{"attn_scale": 0.0884, "lr_head": 0.0219, "schedule": "wsd", "train_tokens": 666900000}
Each number is 500 + 50 x the weight over its row's rms, rounded and kept within 0 to 999. Layers, rows and columns count from 0. Numbers have three digits each. The size before them is the row's rms in percent of the matrix's.

# down: layer 10 MLP down (transposed), 896x256, rms 0.0417, rows 289-388, columns 192-255
# up: layer 10 MLP up, 896x256, rms 0.0598, rows 290-389, columns 192-255
down289 101:413442481474527443547477411473573477420504525495493532596552541464446511511510473483516538462510394468561491517482373497453527532513538494549442513477419505525417532540532370498476516593503542
up290 098:489464497554452544542585508512513549546478475552485554519556570449472463524472463471469456502505497525417498494598493488532463513512529622621529519467430519561533458519398567453544524490507494
down290 097:537487498462511514530573475461529432570472536455529470482610534444461479615471576419427544540506562496529512387526528398533435501476478507504415476543453557497548501465451488531503484485389578
up291 103:502510514590471495537501568431456478495602562504445540519453550494461544597449476535530525543531490548437534579486539392575477541565569499528547475443508389547430444646511635472497496468475516
down291 101:522548526474418469576501519515535466499556444481526478603490556461545538503527479522475512455519543511596504551407568535558474510496566409540500563555488515499578464501479463502433524502521514
up292 101:516400431470422496438510527533426460505516425501493524503442463549426534479516560476545456450414426526465439611397495495609461456480458531549555466444493456540471498503486541496471496503399512
down292 105:518468448461522443483451478457593500435444499570437556474423485519469530407513442473536527474470513577487471486399555513397510481535566488505505513429572454458542543447538569536436513467594558
up293 105:464497527495455458434477440501412474498467489518559471426530469504547494488493488508482527479455474473494533514517483539501560537527471546487563421411461504474402555504450559476417522514396493
down293 107:481470456519350499502445490461591469447527433501549514614527482477606533450518534476437486604439396537499570364569553543528570540459442467515531521488540516488462553489576482434487485491601470
up294 102:574426464453533547522540458534430478571562446554532510475435555493430523650483453461543507515507427516553528522486522554458537481511502458523557440456536441417465443531518635460509453598508582
down294 101:497451483449530446509516573455520460479502493462383572591497509491540482467460499586462638573487465495436516589500499545602521557527501540534554492458502577496516538443478481549522491499645474
up295 104:447502486486436391509454518539433531503426485477522560464471421492569505438454460498431465454487543501484512514435482489497404483516572460482432468479531525434555440507590496471462560547567531
down295 101:566463502602419468521532461451473549421431420447457488504614456474600424440471536422458483571561464528484549457412569545517425585567526504510514478501500576488584489567568467427527475441500525
up296 095:453485482533485407482546517556489468461478506434486494511485520471550508519455649583452535508498471483525515538477482477526521479517516519601546477496445502458532552516545433461438456477442482
down296 096:555595513473505512424594468460517464568434511409486431490566454559471517603576483570399504458558469610440553535505410496539437583453476535464409523432523479474402549500499587485452506529451570
up297 099:572459456566496561433530540541457570514415527436416494495479505558510525490461529457505464522411451454526537574460473507465509558481556463607592433505504458458494511469589480488463569513546479
down297 101:540425499407629495442603533526377545534493551506637462503431486521465496419469434519539513460556471518547520611571391412429501453521516579497483419561447512529488509592463478503505539498588514
up298 099:398469529566428451452527461461543507596543470443449581458488537581451569544475516632504510457494513435453517556447491483491519515489558486559554529489553442519495557430505425600439516506475536
down298 105:396465556498482530492499554494611473500549510524463475471614536536430522487507411522577542449430492560578465515434465471546562535514474493484571449504544474464508521384562471532548446531488536
up299 095:514507483482445480517444533545465412506532575437499534436520435473477412535503549569519419453593469502442475532437474519509435472406486532540502600559524544525493534440514583505600550586386464
down299 098:423466473464501484478528465404597395514457551570493485520562555515531467487563410509523417540520445595503490452478451505407554372443537492395576523507488467544520587473438450466590435505479488
up300 096:512501435579520425506557505467528456587478444434419510433551482545548524489546509526399481537475496529548509499511510428533487505475438536592533512549529432513489441474425637366424489591433524
down300 096:447432479533522507514416542578523474411421484594477507528468541469512452552526373548459476483496550483566530631462500486568417450494533457524482511445505592533521521387460461561476486486539504
up301 102:479458403437490495485566414502551559482526449449458470453481504396442481430550504469560504578482407397406540540528464426511438437429438471521422535533500508538463565433414485544552567581473572
down301 104:592552485428501443443539438353482531472592455487527538516581569527523515560433431602474489578427555513551451526440450469544423520463484476569547506562586524519542499485588519425514482483525507
up302 108:470420499404456468466484521467401368418486425449488504598511512539447499601470498463449441481468428521490567518527474577443431489514519469616589551553464468594430594558509528517555512516483577
down302 108:509425455537440607468446510456578507524537498544576478547488560538497447439491468518465456451538579337407430447515512451495585528502498532597594489518415530492570493396527404528492578508498463
up303 103:454494484532444557523447528491438524559447501485458454588540489419477535619470543551445470509500558525506462493496586512608494421382477568469489524419579442353526484548407547478485423572552589
down303 102:480485567464497487515484482437522496466456524452554444554409411428550529487532551530535553496558489477524402487608450474501483551368475438488506580564630495505516528527475519583541531530570534
up304 103:487469494572491551550512539472491519622473436500525539496515495481489455574443512393459493539467486575513533425541472548451519434465519480425560541446451473511437539545585647523498474513503521
down304 100:512576570588494472536520545551558509486539495414423508568371507463424504463555573471521606540406414467482577537524432452438486403466519542446460556584556528464515584561475456524558517565515503
up305 101:526427482461461487548504446575476484548480434519438418454426402507405473539542446497511515516590467549444479459522540508562420463504478445505595483477472469517526509511535568395563522565525530
down305 101:430517473575503479572460537488527522551512489394547487524454568519434506522500448477437465567487408474533484425436597485561513466615519486512514422397437532527421404476541512513443449480523514
up306 107:551472394488516504488555431472506557538552488505479585481474442449457423576481557477435529555412566528418523502504508479495408520474537512538548557458533502496477425481484395502503549466555506
down306 105:443566469518495601490533452516441479502489588477455491477505552458556416483537592489558544495487596499474471416466439500524511475510575457542517413474488569514434438445462564521472504479597492
up307 099:513434509453526579500434506500452525570505547447581431600540514485507510434438603571567516433495504555422404475473440508480536543456581465564495484414423484556499424439548495513479499535577500
down307 103:507521526470477539518461633411539452483471491556558511503539501512474510437525409509554492583527529484497407564494496477554545476565467429456558545521479515543474550447462536389450485520496492
up308 099:534471504544541376508533571634460545422500503597486579558441552437565501510580517506418543478458424474456598518481475504577475541542566443463527445496509472530526417527426477513436542424527456
down308 098:480526484479469455513561541519487530431354529488523441401536585481466501576544410492524421531503457428556546504384462513493545580497491501503521428555495465547516433574468404457511426524591450
up309 098:494480406571501552567516394460555434487438518508517529548388396539465528416465484562515489491549475467512532459505486508589543508467492491466504521494413490585431500560442500467437619560543454
down309 099:483551471599468518497594513431466539380515466560597512515573450503510588449469416544420451505519484514496472523467539580426481499478512468500472498518487503516574516465464473551464493502462503
up310 094:519500562473561494488539547528444521583582466540427456591492505502512499628549474427504494508493493514549504461529536566580536505508467509508545566514566445535475428499488628490529436499466530
down310 091:461498518426611561476460542560388505496443524529565475495505424486492543497515439485516479427554516536477505498566532501552487562516485467475482429504427496529537555508506485447532424495519433
up311 102:535512612519383570524467581516523547520414542537492388488527497491443515592487505492584439493511459440408404552497513506488396543502481440541502544498466489433518567572503451449440498560464524
down311 098:551493482452567417487513605443509528495487514509478493510530538549502544538525538530482476545480541464557502466534531554503534559544565537417540547476446538499490481463507554567507489554558439
up312 097:517465535513480421515564479527540520494570478499524435556506514581459566568472504575476419531515467531418579552480445565466461540525537505559465437531448472454516472608591600449547538589437477
down312 089:500533505453390460432506495481560514483506586481504484490563533551472491499544471575503539494442509454504508541539479506475565515491533472430472448468440470545478540486463543512565489573521529
up313 095:576417454490465440488487454550381462594505450520461515466518420444488549555475535527497475489493543570548447551517506482487439463439551410460504521501503508622446454543499582543491580468436511
down313 100:535541480538470525514498507489448616534511482577557455476560584468595559513440504458541451547540533499489447386400522393507529550549562450457555435460563536437507558449573470576544492460541471
up314 105:465453558581495479545505449437386511428466469475454555498531432377443470470453511472482468459431510539434486557542499494560507516441471541569470571471492409518449533546559541398388532518449525
down314 103:413558571476518442515508439440541463467476504513439434504484461470523497598459438530404446492508507514552593429507533571493441461433592552544483526499506510567541497545435480558581460534568615
up315 101:430528407512508492471467490547537503470471427465488428577478459486512525463552561540534399487592397551461598554473472491550421514558383551542478490521449495504438470553474456473537498551523564
down315 099:488470501634495465462429509489516381487467440564485478564472539571456445522528467534572537554527566560505473557540454512498582392456544515537502505567469507534486512513453421469388546529515509
up316 100:542465541465506454543595541621433379559500549491469413474486486486536534518484529581530521509410446508512511497518498443402498565468450463568400565489528535521410492444525520492446532535429459
down316 101:561479566476536399515451502556545520465482566559505518421570529530509504532543600437501536514422478434491472535515484436445580364491498512536460526489513417569498419417382447474532543457466444
up317 101:420481508491502469486485505536536413492521348498525472521587479481370422479496522494515510488417590430465543503478501485509458450547441534480415493468420538451479450528492443458436488477406523
down317 099:491530535591452543511520437535541462548545481617513554506508591441468447526502492472493513480542490507556548462526443382472544491476478443491549431542484554515547492454556468507408538445504475
up318 092:496397466480537409522607579549605501452511437551527512505463508494499461502446528416481487450525558605485550519542491485602422526516498363604525525429531445428526538603566505457561552472483584
down318 091:476506502406435493566535549585494595479465439534506491492503542527622502512558459409577538505546500430415514421491496507418499510503480544516456554456566544505465502463509427511527458511416498
up319 091:518437496568522568486420405510426434477462444498472510515458533446506515507504513501508486488535441475438545603505538490484460427514460488540447552434491440553462493500472493496555514531475560
down319 090:491466542488580494515499435506488441478517453472476581494502500480546447490558485508510595452460454423499550481499564496460477551481434461542483533482458468549451458480503430506455533389459579
up320 109:581458466471512460491528512539452510451439454504438562423479467517543514581522513435437467481490396480497537587609505528478506550499597502591451548493453532575441473506501463538529629594567512
down320 110:550352522398513450461538405569529512491575534469560488411452537496432549388484436472501563468504501512447542531510422526516475594477500509510454554544491572548471545534587472400442495540502506
up321 092:533458523402496550503520451445602536498594496556482529456511442457444382551499483605486525455496468473495476519578582416534480479502506495645505486434577478435543476504497572500497558529531477
down321 094:559521470463476553529576561549431544629430530441528443467514631473541504465514460498501522507538514537550485466565512496532452464493471491501528503460476566474440562450569460508537436508509533
up322 099:445454601558469477452492479564490398591508543459474452506422460502539515557447529583420472490517540478416497555464538487564450384583535486551479577508546528465482431616421408410536480512506468
down322 091:513523497572526572458466456560515463531550504571539534476503623498577507513521402496446513551441548522530544518490454462489478524521468531446465503564573506516434432512540539433439424438577493
up323 092:561414473512466480582522425500435520542500537452375541583468541468498452578451567489420483441476477516441482497574454592542518465490521480470459582567551489562555456402457559395554558452482527
down323 094:432497569434618523467409538438590483485471602440405562523448510549480510453502481610468561443601442503544455420563396562487483463521526445422507403464530492541493547516529411508498540498406503
up324 092:478545416547423512545478402532494578514492514433418399488490490484451537561510553500411490465465460481481487476548533456532425552589620525590556506516498479481457481471518561449498494612436535
down324 089:514405501477543518477484535536578421487541472414572465521511563534574426484506541545490496586546611503536415463513432545527587481448498544484533514479574494508448508463555545513537519439594417
up325 100:492470547531508568454551474481516488574531494553458432548561430551505367459481501551522483463517534442425506496470566536469500536546597495531499583460459434506551415597499468449430445423469489
down325 102:508549536577529543408521504499521425421465507432489412450568409529560471539600526485442525600377548607544510510550452577491551542585480549484560505531412512425462464540447512463638455521466488
up326 103:493531485460498439470466570493484465454460612427469464538461488513460496493444467568496499551505509463498491588485419514453511431513541480541531451487542388447494498528549378438424483490492508
down326 104:602539565502542581422573514415569527483486580499465510573548551495460551585503561430515359517489472475514403548573503565493533482498547501466494476552451421562529444488466573438438498556504442
up327 097:579435504449456507452422547491504447565490397564563510529469418553581414525512401500449482449484487421526530419618539517500560449526554454436515462533560513593499467494425485475431477467519607
down327 094:590589545456568478514424532488510538559464510514585610506503535407494553552538470522557454483409500550460424532491530447510622573575526492516481434607439392516519504539464471505450479496403501
up328 100:505459582611481416554599575508531506480539437463484453441479442459456497526524568406519489473467501404480519504539497509504574556490452491466509507528488501559517541462483514537540588476378575
down328 104:474527500455382471552449516433434482498535538526519459494427561420502505437508479434522435482458527417543485556434544547480436491528535489541480534466579578477527445493471471486478542479491494
up329 096:534497367469478578560515505533536597523448517533523547502485494457545474695469564459498500442480534487454546464421443437474472627420555516486500522510496493557497502498535567415520521472533576
down329 096:519441486514382488485383464379494454547452461449487465486517513468503512491453415545458583521422403523477562468599557551408434520453545565504442564431426494442530470504464450605519523500533512
up330 109:497467553520429482488521541482448499461484421465533500535417483522432480555496591429459453436568432548487476438518448463607491527469560504518390517547427456538514562607517584482443614527501550
down330 113:479544517543650503506525538508518577558355531529469467503567541491423485442404530491507420519454479526529450560499616498525558598480475427502412572510430531430501535534472527532535503509504464
up331 104:441436512459512455455498590606435365661486503546445502436539523407537527515481570476415536535528546519489575427490405514512421430563522471565418435474518491512556450399528531458605529463461465
down331 105:481584533502501536455512541490543460579500384453401519561558470564441485408492565434467526469475480442560513520483479435489462593559538472537581529560502588504510507464507472544595530547551493
up332 095:557529514582496508491575449515524374511605498506434460507516438548412437528571486464465435501447480475491566524539472409538454453523459550513498458475505503523469474407477474411424600508455540
down332 097:386573450520448528508433525516615470548508463480494495469527501524450490506605437468531512541459482508486485441422465411530558500432408489489415449484596450528545514464459507448571501399520491
up333 099:506508478552548442485507482494546500523468470526447553560395574498426515530549550462438488464462428485460577586496460573527479553591521416564420512450478497616575459552429595509466576433401509
down333 101:516505506480499421490536449551537582483513554492497483442500486475500533611441570385501418499573486490477468513531450463520494510558393494534393437479489501487482419582511397500503431420546462
up334 102:527457521431415585458469496497463442476505463457424517444492484413441537629492476514470493470484567397447518505458547498536472502498566364480552510439570493506408518672560537486535483552434583
down334 105:402381460556465587563518477394488515521491472538564656498451541464574506453476445526508510423490451491523511493496387484546477474538512530541566471429486532460482478560488516548408504458469591
up335 106:481540549449484548516485518461529497555648522428400476511519508390542403494500581532546462483472454522462427562470460469582475478531475543569489521391508510456388510595536473508453486545467479
down335 107:509410446513461519484575497420602457596557428490529482471517452481429548538583486489469519499447502517542412549467443405557566510610490483599502586518531537462452549501549459378512461500366473
up336 096:500544472539517523471529531517502513563539567468425565550422559571590487572488523587459468470514469574496509581482548588569526468550623489470511505421470502474491450513459547398387561466454480
down336 098:429541440579505493481396505432588519578501517376559550465457547411514494540474417568482510501635489474537523460557441480492409494489520478526454547527545430369520465498578425482515448534559504
up337 098:562429426434466570451453533547515624587484566476502496554509454457480502530487526574542471396520415484407582480450539494538391461561447575475555478429465460534482511528551534475385541531421530
down337 095:471387568560582466414578570395488522601485543541611426577530407481529538434441446472530505480524494559499562502459467527489588467452535466525530520548454530463459604470398547513513513491495493
up338 086:590471511456462463480431462505509578516505427530416487545516522482538480523438506510585525497575509487526436567420569551525419487474482435532466483551498533490429468500425532493475509563525549
down338 088:443475599454582505556398425528455593550443542394519491549542470560476480556489444534502449496390546523651539605477494491577496465515490519564416467521537493533475500548439555597422470501515591
up339 097:421427468437535481507547464554468539459466507487468514552440468476514501480463567579424500536484458516433561441439518600534515520364483419574446611487463440520471420501494479418590562545466523
down339 096:603535422435530612478524541449486370424465447545448485461530515438602474553491459424520447444555540561493517556527502491490490503447380504523587520547527502459559465524483466460492497467537480
up340 101:527476457498445489576504410545399552493559503465446574549493520417475453463524515471527530370486487472467542537550521481492432460416509511491471527510570497578546452535633561399410429543507541
down340 105:494549514528442493526585567520451464506503585588425487536567448552589503553531440451458518571543541506513476517415506569534536589442603439507511438542512452381472567602480472443474465415388446
up341 098:500431545492575540416533567609503470599433453432564424385509461565387524509534517463495515384509480458424533513556462431510464357488388402503498518477468472511509474451487555455434590462468480
down341 100:459484487464526472434491589451491535540497515478412493461471492461505504418573551488485449497448549452491442472460510497516507529524382532475445503453473533503518487520545495603471505509544428
up342 093:550460501460476447530500585589536483548426542422414475478538451561430393506415497559421510361354507517515472536564455464558582594463496454550444449450541525435535446494460507433475483508522475
down342 089:439513453498472553468527483566459460445493458621454522536377504486511539548471498448536484480497434538442524508483606378407478550560478422545520562436552503459454478487461553523432484571527497
up343 100:518515446537449458534489418483521521566485501480544528516449491483570509459596615494473509424446512459476600407424538491490503458430490457543416471422555424476533539548460524521591419492390519
down343 102:448521502413504469469556584509507506589433578440444505512500561465455396579451522583434486463615570542512522442485516447428549544558559485539554515509502541512517569485488434414512509476475446
up344 097:615437489426514525367567511511437499535410416455455484479508530456447497481391500504531552403477556465502479497507551520540506440530512483545520568586425528467490507476415482582397510457546505
down344 098:532533503419558412429582565552457492585499527534402491492511458458437512370536490511458471517557448532504458398439462427478482375465456431618526458514550480340583479545569480423567520471515471
up345 104:566447476547503475498438469544551431520568479447577416488515504409529506494360503576433498490424508460533559592479398437500494459520468553520481540518549441579419542564541511508502482530468504
down345 103:580485429421538551491453493512602583484454470505381461565531536508581516501415489542461530527428503544473524606542442485454593450431466519399492526473555524517453555564439493455422437480569486
up346 102:511463469454484478501419515587494514490448481529453475489436514421424470578445595490507457547454447542507533572482501407563441472602484432492475420481520453444364449564496521457502529443480570
down346 097:548591353416447498483477543450544461499420446540568507565426573481522486539512453536479527468553494520486467557512477475488586541584548500445523563460394507551454516509507569499423502506498527
up347 100:611506466496456404514525536561502364500503459461409480487456574424442542562460435487386443460517515553426539546538533475582482484557404503569518573512468483386493558447422554505508492523554445
down347 096:485481523551524593464526607592564496562514404468457535497520539499532564366537468493560532474510492543491513518459457482449527572589483554567593503542456417457378544488543417455516471528488561
up348 100:471439463562563508483462500588564565458611488532546466544420422494528487531561587479437494452478497433453537497516465538474478467503547507477451554435415499510503511502459429377423470580471504
down348 102:553490533514516493575441484501494435469463523445600533455418618470583535602636511481557412563578535533569485474358554429508528468491509556513487487507551516545473432453398379468509502468483477
up349 095:549483516513453433455453477510538412478550515448512443408490497532462436558456643556445469530512500538504526625471487509426443520501483492566508490467483446561447481463474463459453561424434502
down349 096:547479541406551494484530491573593535427575488424533516502494482437519466495585606544494407494492525467481477533484441531580502538435503466562449469427481479558556539399545536476523497558486566
up350 100:408437514524564552535448497529488508640533551447453462401550431426551468495563574463573472483529447506434453501531500515461459434450461473473474530468524479525507528500434506499522549492416507
down350 101:435552541443572525492472487480513535537471546541427539404511425430521568421518523503516564471505551508516535463512498472468563448529529545379492440460510419485488506483468397454492566598417543
up351 099:374387569485440529488469473537544526493549490478470491550550531420478467446542595533496519517419476389450551524528551531535493471543488548495491526390453436510518552445603604445492398499466451
down351 099:483500525511519409456454436470521556474423438616379565532465526477545432440469410499418519483561482492521571561498450459536515537530507528529508534500534457484608465530544434479477545579529488
up352 104:426415446389462534466536566509457520547434459466450537465409530464535491489528509403582528484470559537472516528530501498499442550561465410575525569528539475496478522552589544555525477588523461
down352 106:550396513564445528458401539546556536541513547475554411576582524571522478541528484555499448524510553459604488534572465506486539550492566493371487516522523474521576428494534538552501428461486508
up353 099:541420497533471459528519559486467448556531409538458560522445559493452442620482568456503412497544459574478505556535551512527489459504397458456474507502494474512479485498455560529581525433449497
down353 101:473513520493509456459528555455436538509537519539472537429470481526466466396499533483509463458500481578488571415537465505546434590613505483512624455412509524460426523493486432455545504505476602
up354 101:447468466459469498529517470590443503462496465481470468535455507581501548478560441565433469429517474494474613561486522600586497336450529532568437497509495398506531434581531558420453515540538499
down354 096:487495482460369512518523552508493504450561450515430508527480487419410549534489590481472556483516426503551464518544480488535561419531569437489527537457552509552447476561428614491469528590478504
up355 102:495412609513452423448498537516547501600538474440495466478555504403467396565502500485507498579592510485514528581521504557496484436539540510570460491504375455543496557507489536551455540497425517
down355 100:572466567481572450571474546594518528474555463554501518450544514495576497509486473519511481566339533453506468474472551483549508549483387473484457513519475521454562415504491507537552380478436426
up356 099:479491476494539563516566482549481487569559485531552503460536575489522589454448574509569563492468480434519538467482534489534520402499480530545472535472525413457540546573577460524477474538503588
down356 094:503478483522529512431505513499535527474549448487455527479562515507528467510537474491544505455369483505503499506548544504542482502453473437533609438446504448452442445452451576486537452555423436
up357 097:441479506502507533452500528511572555501575420446483434527429465502470394525530468484478439454384500578418510539565406372512564550428415484475493461413540508500488501423533556479474546593495521
down357 099:408504457480543475474459504519517449469414427432476535507523542449490513556459490488523484550597517361470438540443474488532543517469514560407484485458493436519566482516457446528550593475513513
up358 098:471487466572534503456444542487428484474531532557474341442485519504476451588535600487407485512540475559467511570456387422584519420425531447567565575404461478380421466514552554481521527567505513
down358 102:418382502484613444435478547428577461490493479401541431571384474471513446513510477497532465499503509502576442519468510503494483422498480472438551482508506470509429553517535438589516471439471446
up359 093:472538472418564520486503567527504586495480473555491453573598516573525465578511492442557503558496507483485465511584432477407469565553460525475579501520582526524545538420482430505466494435605525
down359 094:474465516485536499536497517583502568458479505484447501477539546487585503647556483516593611459619405553416529432541460489467412547464536496539510456520486492529493527506519469605566545550495480
up360 108:507487477465502475455551550615542446467506408398471537506477475437397520525471474541517537475460416452426467531495467508533475550490549482508475484477457474547434535430430494521466574450518511
down360 109:455481504533598441526530491541534556530526559522442587440506440499526455530477503560511522525468472531505493530437586478508502540602514526460557487499468528538433449490557538465441471547448526
up361 100:516474563404472446462559457502609549498519466448503370501439494512538589523472546525466560457533561512475481459491466527485428476558548547498490524423520532486525437485568533511554526467510498
down361 102:500500546556469486480520559498451400441531453522494447474432549429527469469481426535514548550578490532502517465537442533497566624496562440470475525567572404485540414469389522478407467470490485
up362 097:587515385450576443521516549489428343519500480510504491507389483555505535487520505627529575564472474479514525585427508520574510473510568495524467432462506452533520534600588421473560547432459531
down362 096:505510506541442471469457562397489498448535526547448559510494554495555430545607446390531599480529577450551462458624509483571516490508524482440464492386543541502543486442617526499531572437545503
up363 110:525488449467470470520498550495442435428496507555460438601543506399553546495439522511544501481540561540500459589604435501487451606519518528458512396472550488529417568477510531454432473522511521
down363 107:590418486516500527506630546547491479507467526518455509406548599401516524444447390553463521508470536458442543557475464494495472471532496566524548509535483485579448534549544531533485476531581462
up364 105:580481471535494513488546509596429406630555412536542518501488433556486482506457539474491507445550437473466530530545528506576416398540386512473547604514501517480438559484542534495592447516453554
down364 104:553506569570482499505514579500469614497421492552520570485517522471460524482462484496519562513503408439483485562469477503512543434594523500558478612497658505412489516442432570525477432537487449
up365 099:510509598438484455452444393553486540551519534502475521485510364442353480514562533501517522532520560584474418447490479461549431454436465455461510540427467457519351492540495513459608529431565590
down365 098:469478496567482504463509506453603414478618521562406436560544582510383531523483464527518511434453448561480500506501560476450536519497534563468532534434543628513510551475546508497517483525434568
up366 100:423518463404543437472445456471530453507649581537508468487488497507481446546532499490491502556424466496436558522541501390559535567540537643508523530399478465457529466503498452457470528555451507
down366 098:445522500469563552434548530521427515563468556550455428548461502512592470537551564542522530547397463456416499482493481505490516423441464507496395567551450481506514441545520485502494497569474547
up367 096:513484472408500496469500461422486470609411473526472518589440552487466405495417440464463392487507503541441507512482462480537536447523453389413529522507550493527443572514548589417455530551537483
down367 096:435528486479495428480484516481530482480488521517467482584497562496536402413508603552454502514534567534507491474512451408543500528517469459570532487495509530488426535540506569463618492366507552
up368 109:549376491439489453537428522547464453538438436431520528596530578425589520447404504511498533452557429502466451527559409467376432472439539377524468547467583541545473541510513510537507527487567517
down368 106:477437482454486513481495488502515476476567531564437431441526426514473479582583411556441518528402449534553577463541574552578496529549519447488514479565519601493465571480581389474417448505440467
up369 098:494511542474497496492474557549522428476457505410576408466545497458511536502518445555436474448433499481456635597589553549451453534526518524570466548427476497401590520513515544500567477461576579
down369 096:566491498483391444461577487511509486512496438491430423470561575454474503486499563562484422503481487468532414569527448451517622545523571553407515562471517479602529520574474543452444568560515436
up370 095:530490508468480452514490471522416480485562472464480463477559487425484589528514452481588425431386462528531572590411433485567517491542542534483566515511571399598489528485453541523438549476470549
down370 098:508397508504534477469459349445506489513568427562431453496477556496557495463448439487554530497574465484463444598356481521457482494651524506461552511532578477579489531476506570507502541484586605
up371 106:443474537491407529565555521508439521577468441465441496616403557501490485618506471503391404554579517552460534421429533582501486423494520517455436495477565485555508515573421542466514510494505582
down371 105:434497558568429531442534542519530537465445469514492450485521511416509433431493570501453467570523488466495558474418449519492559372458471550524555429502509540544459509545487485479563539462454581
up372 108:550532536552541452584576501587506528477550474488449538514500484425459489497524604489524438445406412551490540455566450589595583487477434548490396534573525481520547574507415466429476449604560494
down372 108:475457567447409536523595433569521459557377597482583552561494524495422473449511541461496458502436487547549481507387437474492353420462484595475490527585537543414442591472515426500467487605468513
up373 097:481473532517439576465567530546563492516546486373454545485476448536468471574427497470487469520485558484483480499481553495515509426576583513470544543518470502538553529457498559495533589554496572
down373 098:437451535464443435497489617562440499586489399456400488443451442494598476567494514573545526533504538531468516482546504520453609505493500411495561403489495455511616565552523478492498526503459496
up374 096:520455431480452453494416454522483551440528567434513539531463488577535497491542471539480466440482495509482473573523498480557457499495542450597510524530480443415483416443533490449517588557539504
down374 092:462571592443396528478435533520502573521560560402555477534482500501549375562507509437468495500390529556481436531474458418481483516461465512497519532416526459543468572510495574483454459488472471
up375 090:502490537514499493448573483513467500506522442524403464422484527523539538524505478637430571510395544387463502529480487478493452483458467559534534534419447515471557530485481479517493551428525500
down375 097:531460544483581473428512570469425459527545543503467493379434422571559571512482433581478566441452513466577529541532572531397524625458521536500527441443505502413509494459565433482533463452514564
up376 090:566522593514424483515477504554494511484509551484426504537456456483475522589487492552389449498590522551465522542505507573600518395428509523467501541474516318429483443502492506495496598511515499
down376 097:507389504408500494522444539497482420570544572490453545576528640540495518511480512556507457558440524532579520488495498538522547467469522538502422455597548504385502477429532490544557487487519483
up377 097:505457524500519501501581500633590524545528385487485488468440507566519458552473532522486405470474464489490562605486448489472534449461505498475477534433497449493516455507502503526527558611446430
down377 091:460456503511542530506474444552571516539463476565495438476562459482394470498376529532583509449441548475457452520464502477572523484548405500477468553399500446564558487463437377509516437526500569
up378 094:499497506501515468446557497493477488574586447480574537577407551444484476556463469622478553463375568510420565505509566516562510503530505513601436529493477485465515522461518478470486474484482498
down378 094:556543527509563469437426513469471465391498535583538472591505638450531492579532462491532546460566529493496483448447485389412547513436477450447460558542487552577494471599551575548622464549595600
up379 101:489506542567505487495455429549527444578566503411500476538509521506547479513455578477457480513565557439489507490432511483592456470583508546511488568479435469488484574510553510468521535530482494
down379 098:464410573450625532500491401463507498540538436582527531571508464528448422521517511568511554560523474456541462549435599555529530493476512581515550505542562473550520530549494547487502464453458549
up380 095:519402453492423478555496431521457477516528512502388461591461550474524417430588540586528460472452456533501564483487501375472445475417474551573527434485525515466459505455486520460519500490414475
down380 091:598380559425471388475517495477501486514451522504559574537448530499503473456541552594517537535578460504529477564444483454540543480473521516410589477564455419440495556437462445501489532541529429
up381 104:480548432540557465526475529548457370598472457530438616544463385504501523541424468582511583487518419398435535575529478512536384487459429482485558511490494516430394435580558464441501455431485511
down381 104:474485537457556553541594607438471429532523494605574477499462421451524516506504446440525458513482438492534464497450458432523498490588498531488535542532509501508511515540489521399529342389524576
up382 094:556464534513505395431441478432479455596477554475473568546464451531499579490426542514557491454452478502518441461544473520492467423541560452529539517456547349640511467550437529448460467544558536
down382 096:519499470510648598467444533489524587463492558444524537446605556462511497536583454483538538455519539473483463490463494440459494438508524373469570531504500370549451558497588552531481435563603498
up383 101:417572557444453447465505551508504524564583474408423449546479375370394439648438493500403429462458539483512489443583558542522447516440522558455525431355463451457418468504422520556440562501557486
down383 104:467358424484469619533546550431458545438454442583558469573473526509534532443476568481466579517506404491508462440540550424544520575493500504480574498465434534599562478560520511574517500476515567
up384 103:418533447486457445454577572468528555563452563481509473530432468438555413521513459482556449454430426497445489601584446493452525545484482457392473509556415507564501449534505440456475538597458494
down384 105:523488522451517491548491486521555546471501545534564512456564483561510532470466473481528453632575528484535515607472486505549431492436497518473472624529466518526412506497494484433499475584472493
up385 096:420491521528444496553522575515438553540621502444467437515495457549485445540531571545520418462517476526528496574486487468550528448474479512487482512508482468456510498522470528443461482463453625
down385 095:546550490468436503548503482495477443471457493477474427499509516482506460524587534613493495530446538556544397489565542548550514507490450456506467446545469540585544540503445517504365421547498436
up386 099:547504448472468450436478532513443433572567449472480551455402543410408536456524482577511554502560549512423453484476424568548512538470484478524478523403463465455417536471524587436567512560529480
down386 098:556586560502583532476527490503499503507547462506357496482503519454517472435513499540378467475450558614581452490513425498397540581503461543410438443420547472485588545538550533448545523505561510
up387 106:540446435497536498442611526510486495492434517569531544485493502472454392494443602496543547471396546527568459546572515547521529500491452472495545481451435527487549489542519545426503575532609493
down387 106:559560450457422433410396507517573532509435457514537579564522527391519396434512548523476467496605448532417468494566348518470517490516455467419454527513500466441450466544550547565520495457573549
up388 101:517487608549544393483523553511435502515548498465451502476522477493599480522434503565400527528521479538476419554528502497429520477504440592481435446496496490511458404606447497453523510502503603
down388 097:527541502509462489505493434508536534568555478382557533530578511454522439517462544560489381452518455383537545451376458645556473502384529459489453487563484461495453479505476513583482513511566533
up389 099:577481500496524490462506456480415490566519540491517512373432441589427468427502530546447502482509525460520650419509510481526500471550526445575554476481378472497520496428520459441423520417448429